From a checkpoint of a small transformer trained on Wikipedia: tied embeddings, attention and MLP in parallel.
Each number is 128 + 24 x the weight over its row's rms, rounded and kept within 0 to 255. Layers, rows and columns count from 0. The size above them is the row's rms in percent of the matrix's.

# layer 3 attention query, 192x192, rms 0.0467, rows 0-8, columns 0-191
size [150 150 131 151 115 145 146 131 127]
[[113 122 146 154 120 127 104 108 144 125 126 106 187 146 115 160 111 130 108 117 127 129 101 127 127 133 142  52 161 157 155 142 119 130 131 131 153 124 128 188 129 156 102 104 190 146 139 150 107 121 131 120 132  96 139 148 167 135  96 120 123 119  89 174 106 139 190 126  83 181 116 123  92 153 110 114  79 150 130  90  97 177  94 142 114  55 128 121 104 140  98 157 130 125  91 122 127 108 112 122 133 133 145 124 125 105 128 141 146 135 148 116 132 140 114 101 106 130 153 127  97 171 113 140 139 118 143 138 108 123 176  99 122 149 131  99 142  69 124 119 113 160 194 108 122 143 100 112 136 121 106 118 157 133 144 132 183 140 101 127 152  97 149 121 141 114 138 148 123 138 124 124 109 171 126 121 136 123 113 142  98 160 149  93 123 137 128 142 156 143 151 145]
 [115 134 152 117 134 127 135 162 128 127 144 133 128 105 113  96 119 130 132 162 140 127 141 133 126 184 131  77 134 120 157  96 110 140 137 111 150 147 145 115 131  99 108 119 127 148 136 153 129 131 113 129 201 113 119 156 111  92 171 125 119 106 100 157 145  87  36 120 132 105 132 138 155 133 134 188 165 198 177 132  97  91 121 142 109 127 113 137 118 121 120 140 126 136 104 147 117 133 138 120 142 122 126  94 131 120 127 122 150 139 148  91 171 116 139 141 119 165 161 155  96 129 143 113  84 110  87 129 179 133 117 113 121 116 162 121 140 119 162 130 130 153  73 174 153 107 103 109 141  98  55 125 110 113 149  83 137 138 124 140 127  82 117 113 103 128 139 164 140 141 121 123 167 113 109 145 131 125 122  99 119 130 105  75 118 125 145 132 140 107 128 140]
 [133 131 110 139 108 136  86  99 121 148 127 104 131 153 115 131 120 150 112 136 130 132 157 118 133  79 118 126 107 130 133 147 128 142 173 149 147 118 111 127  94 113  90 116 133 113 135 118 126 150 153 137  88 103 133 150 160 184  84 120 152  88 134 124 111 191 165 170 137 144 101 137 107 136 106  99  70 119 125 129 119 148 166 135 112  90 129  98 137 111  86 202 109 148 101 147 149 135 116 134  91 112 116 159 152 141  96 135 108 111 154  93  96 163 108 111 129  77 103 121 123 106 150 131 143 115 124 137 100 126 178 143 151  79 118 120 142  99 108 124 129 195 161 107 103 129 140 143 145 167 132 131 161 157  99 137 180  95 126 140 139 108 120 126  98 144 157 120 102 147 119 153  96 126 149 129 108 125 132 161 129 122  97 152 170 171 109 121 112 129 117 155]
 [139 120 134 119 149 107 129 127 188 145 117 149 139 125  89 146  69 161 110 154 155 133 121 164 121 113 152 114  95 144 132 160  74 131 152 124 141 100 108 152 130 127 113 105 151 157 166 142 126 159 130  90 143 126 145 178 136 128 131 115 127 111 122 186 123 131 107 142 123 137 144 193  62 134 108 153 123 163 189 106 110 107 134 139 122 159 157 119  99 118 126 122 101 151 111 122 130 109  81 134 118 122 160 114 102 117  91 150 173 124 127 121 119 104 129 109 116 140 116 133  92 133  76 125  92 137  84 146 127 153 125 130 129 126 137 104 111  67 121 133 147 197 122 135 143 151 143 116 117 162  57 155 163 133 117 130 153 124 158 145 104  74 133 107 124 112 150 148 130 132  90 116 138 149 158 117 116 105 127 118 105 133 141 111 123 155 144 137 142 118 150 134]
 [140 140 115 163 146 125  94 110  71 142 101 124  82 135 113  98 154 123  71 124 139 113 169 128 110 109 112 156 157 159 120 130 121 128 132 133 113 135 153  99  70 126 116 129 122  92 116  96 133 137 127 187 109 121 114 141 139 128 114  93 132 107 105  90 105 185 151 178 129 128 142 105 173 129 114  98  78  82 121 136  82 144 125 128 160 109 113  88 160  98 108 133 153 113 119 119 143 149 129 138 101 148 117 124 129 126 118 135 105 121 159  80 136 182 161 119 161 109 136 162 146 103 162 140 179 106 146 133 143 123 149 144 133 144 114 132 150 153 126 112  97 103 171  91 111 121 100 132 112 133 122  92 159 151 145 127 140 112 101 178 156 147 104 116 139 156 134 133 120 107 141 161 109 121 126 126 125 134 136 116 159 130  87 170 145 148  80 127 129 121 124  75]
 [127 151 112 139 149 116 115 110 166 146 135 127 101 126  91 130  91 165 102 179 140 160 126 166 123  87 125 109  84 138 134 143 115 134 169 112 148 106 105 149 124 113 112 127 158 143 118 117 141 153 157 118 142 100 130 162 120 122 122 158 132 106 168 130 126 138 127 163 134 153 136 194 105 129 138 124 125 140 156 121 113 115 179 130 112 125 164  98 134  81 132 124 100 153 109  99 157 123  80 118 134 108 144 124  90 111  69 132 159  96 125 116  84  96 114 114 140 100  93 129  90 103 105 104  99 155 110 144 133 149 165 151 146 142 133 136 124 104 113 100 122 175 135 141 145 150 142 145 122 146  85 150 161  89 111 135 178 126 155 131 100  68 133 117 134 133 164 123 121 145  90 136  93 120 158 134 118 123 140 178  75 119 114 102 135 170 111  99 123 145 147 161]
 [165 151 124 147 180 136 118 133 179 136 127 142 122 117  95 134  77 158 109 153 135 187 140 177 110  87 151 128  87 141 126 120 118 138 156 122 127 105  99 131 116 104 120 132 166 150 114 110 142 166 139 103 121 113 129 158 120 119  99 143 106 100 159 129 141 138 114 172 141 140 153 181 114 135 131 144 132 130 169 108 122 120 180 145 128 125 148 104 136  64 140 123  90 136 115 119 135 130  78 115 120 136 140 129  76 100  70 115 168 102 120 107  97  99 120 103 114 130  91 137 101 102  87 111 110 154 110 131 127 147 168 145 148 142 132 158 132 105 121 123 127 179 164 148 143 133 127 142 119 145  67 138 172 109 120 110 158 115 130 138 110  73 114 107 146 156 134 143 137 147  92 136 130 141 163 146 106 130 145 153 106 121 135 106 114 181 133 119 117 108 146 147]
 [110 138 141  70 112 124 130 128 171 110 106 105 142 140 157 157 146 129 165 123  95 136  67 102 151 126 115 156 154 105 162  70 140 140 105 128 112 143 161  95 180 152 128 141  99 144 114 125 127  79 144 137 113 105 137  61 122 122 138 120 117 175 144 106 127 113 120  93 100 123  92  89  87 134 145 130 135 152 173 112 165 116 111 179 118 114 130 177 123 172 146 120 137 141 110 131 104 127 134 185 161 119 164 143 116 126 152 136 148 132 121 171 176  66 121 142 127 150 130  93  96 123 160 139 133 114 112 125 126 115  87  94 112 129 130 122 134 136 136 137 148 108 124 171 101 140 129 148 131 147 166 146 132 126 116 126 116 138 154 114 131 127 131 132 141 110  94 136 122 140 156  85  96 113  86 134 131 117 127 103 137 141 179 117 117 132 170 123 108  88 111 141]
 [108 119 145 121 113 131 145 113 110 116 112 106 150 132 147 126 136 105 159  79 102 106  83 104 145 142 100 137 168 115 147 107 125 129 117 148 120 132 151  94 179 157 165 131 130 116 107 163 136  70 133 134 138 121 147  86 142 108 172  91 126 183 107 132 112 116 126  97  93  95  82  78 102 129 140 149 147 167 135 142 149 123  85 160 125 139 127 154 107 157 117 106 137 162 115 121  94 131 138 182 146 133 152 129 183 161 163 142 133 125 114 157 148 115 110 144 137 152 154 121 110 176 165 133 140 115 120 133 100 101  81 105 125 120 111 105  99 171 140 133 151  94 120 105 101 113 123 145 124 109 173 128 137 142 125 130 104 158 147 163 145 180 148 133 144 106 101 136 118 130 169 106 112 134  73 122 139 122 102  88 162 140 152 102 138  94 134 132 128 120 115  98]]
# layer 3 attention key, 192x192, rms 0.0455, rows 0-7, columns 0-191
size [187 116 136 124  92 145 138 114]
[[142 123  83 168 149 134 154 119 124 112 155  64 129 146 105 146 150 101 106 177 122 119 125 140 124 195 156 116 110 109 134 102 132 117 124 112 132 149 116 114 148 126 170 129 133 129 111 139 122 152 141 127 153 149 151 136 128  87 156 165 119 109 148 129 124  69 113  93 158 119 133 162 152 126 167 114 122 169 136 150 151 128 135 170 152 126 138 101 119 154 134 150 152 136 137  99 113 128 107 118 136 185 112  98 138 146 143 131 115 144 139 124  65 165 147 122 120  96 124 103 142 134 149 129  84 116 154 121 115 159 156 121 118  75 110 141 155 151 123 117  91  82  96 101 142 103 114 145  89  95 166 130  67  87 158 130 110 132 103  76 150 159 105 139 183 135 137 124  86 107 150 132 122 108 145 119 141 133 106 143 136 125 126 108 103 135 103 104  87 148 119 120]
 [167 146 109 178 142 105 122  92 107 135 149 113 121 185 126 136 143 114 122 127  98 157 126 124 120 123 147 133  71  99 158 111 112 107 109 127 152 112 127 159 126 135 137 147 151 138 110 134 120 174 143 146 118 147  87 128 119  57 153 136 163 150 139 126 121 121 121 121 139 170 166 129 134 135 169  83  95  87 129 159 158 122 108 156 164 135 150  60 131 169 141 112 155 113 118 114 109 123 110 130 127 140 123  87 114 135 115 155 143 112 118 139 124 167 112 136 136  88 122  98 104 169  96 115  84 150 183  95 108 117 106 131 164 111 129 171 158  94 159 116 110 119 120 144 138 148  99 152 135 149 150 134  97 123 113 135 111 141 114  75 115 145 144 184 139 121 142 147 109 133 125 149 168 108 115 109 132 145 130 136  95 151  89 112  74 140 114  92 112 118 129 132]
 [162 140  96 183 108 102 134 138  85 126 160 112 127 113 132 121 119 133  89 156 117 142 138 150 124 165 105 141 104  96 109 150 130 117 138 123 127 148 132 153 141 123 147 127 122 155 115 184 115 171 131 103 116 153 145  78 120 126 116 171 138 120 122 103 145 109 135 132 143 144 127 164 127 106 167 131 138  96 118 162 122  81 115 122 138 156 107 102 120 137 123 122 153 128 141 103 109 157  86  70 122 163 147  82 113 124 126 110 124 146 127 115  85 164 157 110 128 133 120 143 135 129 108 150 129 123 129 103 122 149 170 148 129  73 133 189 124 114 128 108 149 111 141  88 158 117 107 141 141  63 150 131  86 104  96  89 106 120 118  69 135 172 174 141 180  96 126 138 106  95  81 164 123 151 157 114 128 147 104 122 154 133 123  91 118 142 100 127 124 137 122 118]
 [103 141 129 146 149 153 107 100 130 104  97 129 104 136 134 149 154 138 124 153 114 141  98  87 148 112 145 174 138 119 157 136 159 159 107 127 148 122 137 109 123  81 123 153 154  93 134 133 133 129 123 149 158 117 142 101  98 120 136 116 139 129 161 127 157 139 105 109 103 134 161 102 139 128 124 106 162 107 128 127 122 176  91 127  95 100 142 103 140 114  79 107 129 126 104  93 170 114 159 196 122 138 107 158  89 140 165 137 145  98 104 162 152 144  99 143 118 112 137 104 126 162 107 122 130 126 167 105 106  77  85  97 165 160 142 111 161 101 129 112  91 137 116 135 121 140 134 115 145 111 180 147 154 168 103 130 128 115 108 170 125 114 128 134 146 182 117 147 169 178 173  95  91 129  96 157 102 131 139 140 101 135 122 161 119 129 156 117 111  76 151 138]
 [129 142  96 155 104 141 108 143 113 106 117 167 124 153 144 130 134 121 140 155 127 113 145 126 100 140 116 118 115  95 100 133 115 101 125 137 137 158 151 116 138 118 125  94 107 141 106 113  97 134 124 109 126 185 182 104 152 145 120 126 150 133 138 158 102  78 142 127 126 162 137 151 127  94 170 104 141 104 119 124 114  68 160 111 140 143  56 124  99 162 157 103 133 153 144 148 152 119 124  72 150 112 142 108 131 141 160 156 127 159 124  87 140 142 116 127 153 133 124 126 166 121 139 116 111 154 121 163 124 151 137 134 114  35 103 151 145 147 142 122 170 106 105 119 150 116 107 143 110  91 113 121 112  94 113 116 125 109 151  92 158 151 182 130 146 111 155 120 107  86  83 157 107 120 159  94 140 119 104 114 161 133 104 179 154 161 114 113 111 138 125 155]
 [128 132 139 142 142 166 114  98 149  93 108  88 100 121 125 142 140 123 133  99 105 151  89 107 148 137 136 168 140 100 168 104 124 126 123 128 153 114 145 134 128 113 116 146 136  94 140 135 155 114 123 186 164  92 117 132 102 111 171 107 127 144 140 133 115 140  99  77 120  93 171  90 142 127  98 127 141 129 123  93 141 179  93 131  96 107 172  99 123 113 118 124 135 123 120 103 126 124 153 199 126 124 100 143 138 150 156 122 162  95 109 183 158 112 117 153 108 127 138 106 125 139 118 106 144 146 173 118 143  95  74  94 156 182 152  84 151 119 125 120  55 134 111 144  96 135 109 119 119 124 148 142 116 135 131 140 109 127 105 176 147 113  98 163 137 146 114 132 152 158 177 102 137 110 102 146 129 110 122 125 102 110 106 125 110 110 157 100  99 103 146 117]
 [116 127 148 122 150 153 120  92 181 121 107 106 113 130 123 141 118 127 149  73  98 132  83 114 160 117 147 168 172 151 133 100 139 157 149 169 129 103 150 113 150 120 108 135 118 126 137 145 145 108 120 171 158  79 109 147 112 128 152 138  96 131 140 134 121 129 132 121 119 124 156 121 146 161  96 133 137 129 137 103 121 174 122 123  98 123 175 114 133 138 116 142 109 142 118 117 142 119 144 194 138 126  98 137 130 131 177 125 155  94 119 175 144 110 114 139 104 120 145 141 105 134 118 110 136 145 164 119 115  62  80 108 144 185 153  79 128 108 120 138  55 130 114 156  71 116 150 116 106 155 145 151 129 152 134 163 115 141  94 138 124 104  92 156 114 165 125 122 156 148 177 101 141 129  81 149 130 113 136 136 129 122 139 107 126 108 144 102  87  89 148 128]
 [157  95 143 170 157 131 142 146 144 138 134  98 135 123 134 137  93 131 120 126 113 149 107 121 110 181  81 117 126 123 102  90 154 111 124 155 114 132 129 128 127 139 163 142 134 152 104 121 133 142 105 151 102 138 127 143 103 120  99 107 118  96 114 151 141 164 174 115  99 114 144  99 149 120 126 124 162 109 115 112 134 117  80 135 130 194 165 149 133 166 147 118 144  87 181 126 130 138 128 148  98  98 106  88 137 124 115  86 102 126 149 149 101 134 167 137 144 160 160 121 117 153 115 128 102 105 171  88 141 129 131 154 132 164 183 132 113 109  87 130  89 130 161 106 105 144 150 113 129 124 107 112 102 136  93 105  84 101 116 115 108 128  82 110 120 118 151 111 135 165 144 122 182 106 133 141 132 133 109 133 141 112 114  51  69 121 120 126 132 140 147 178]]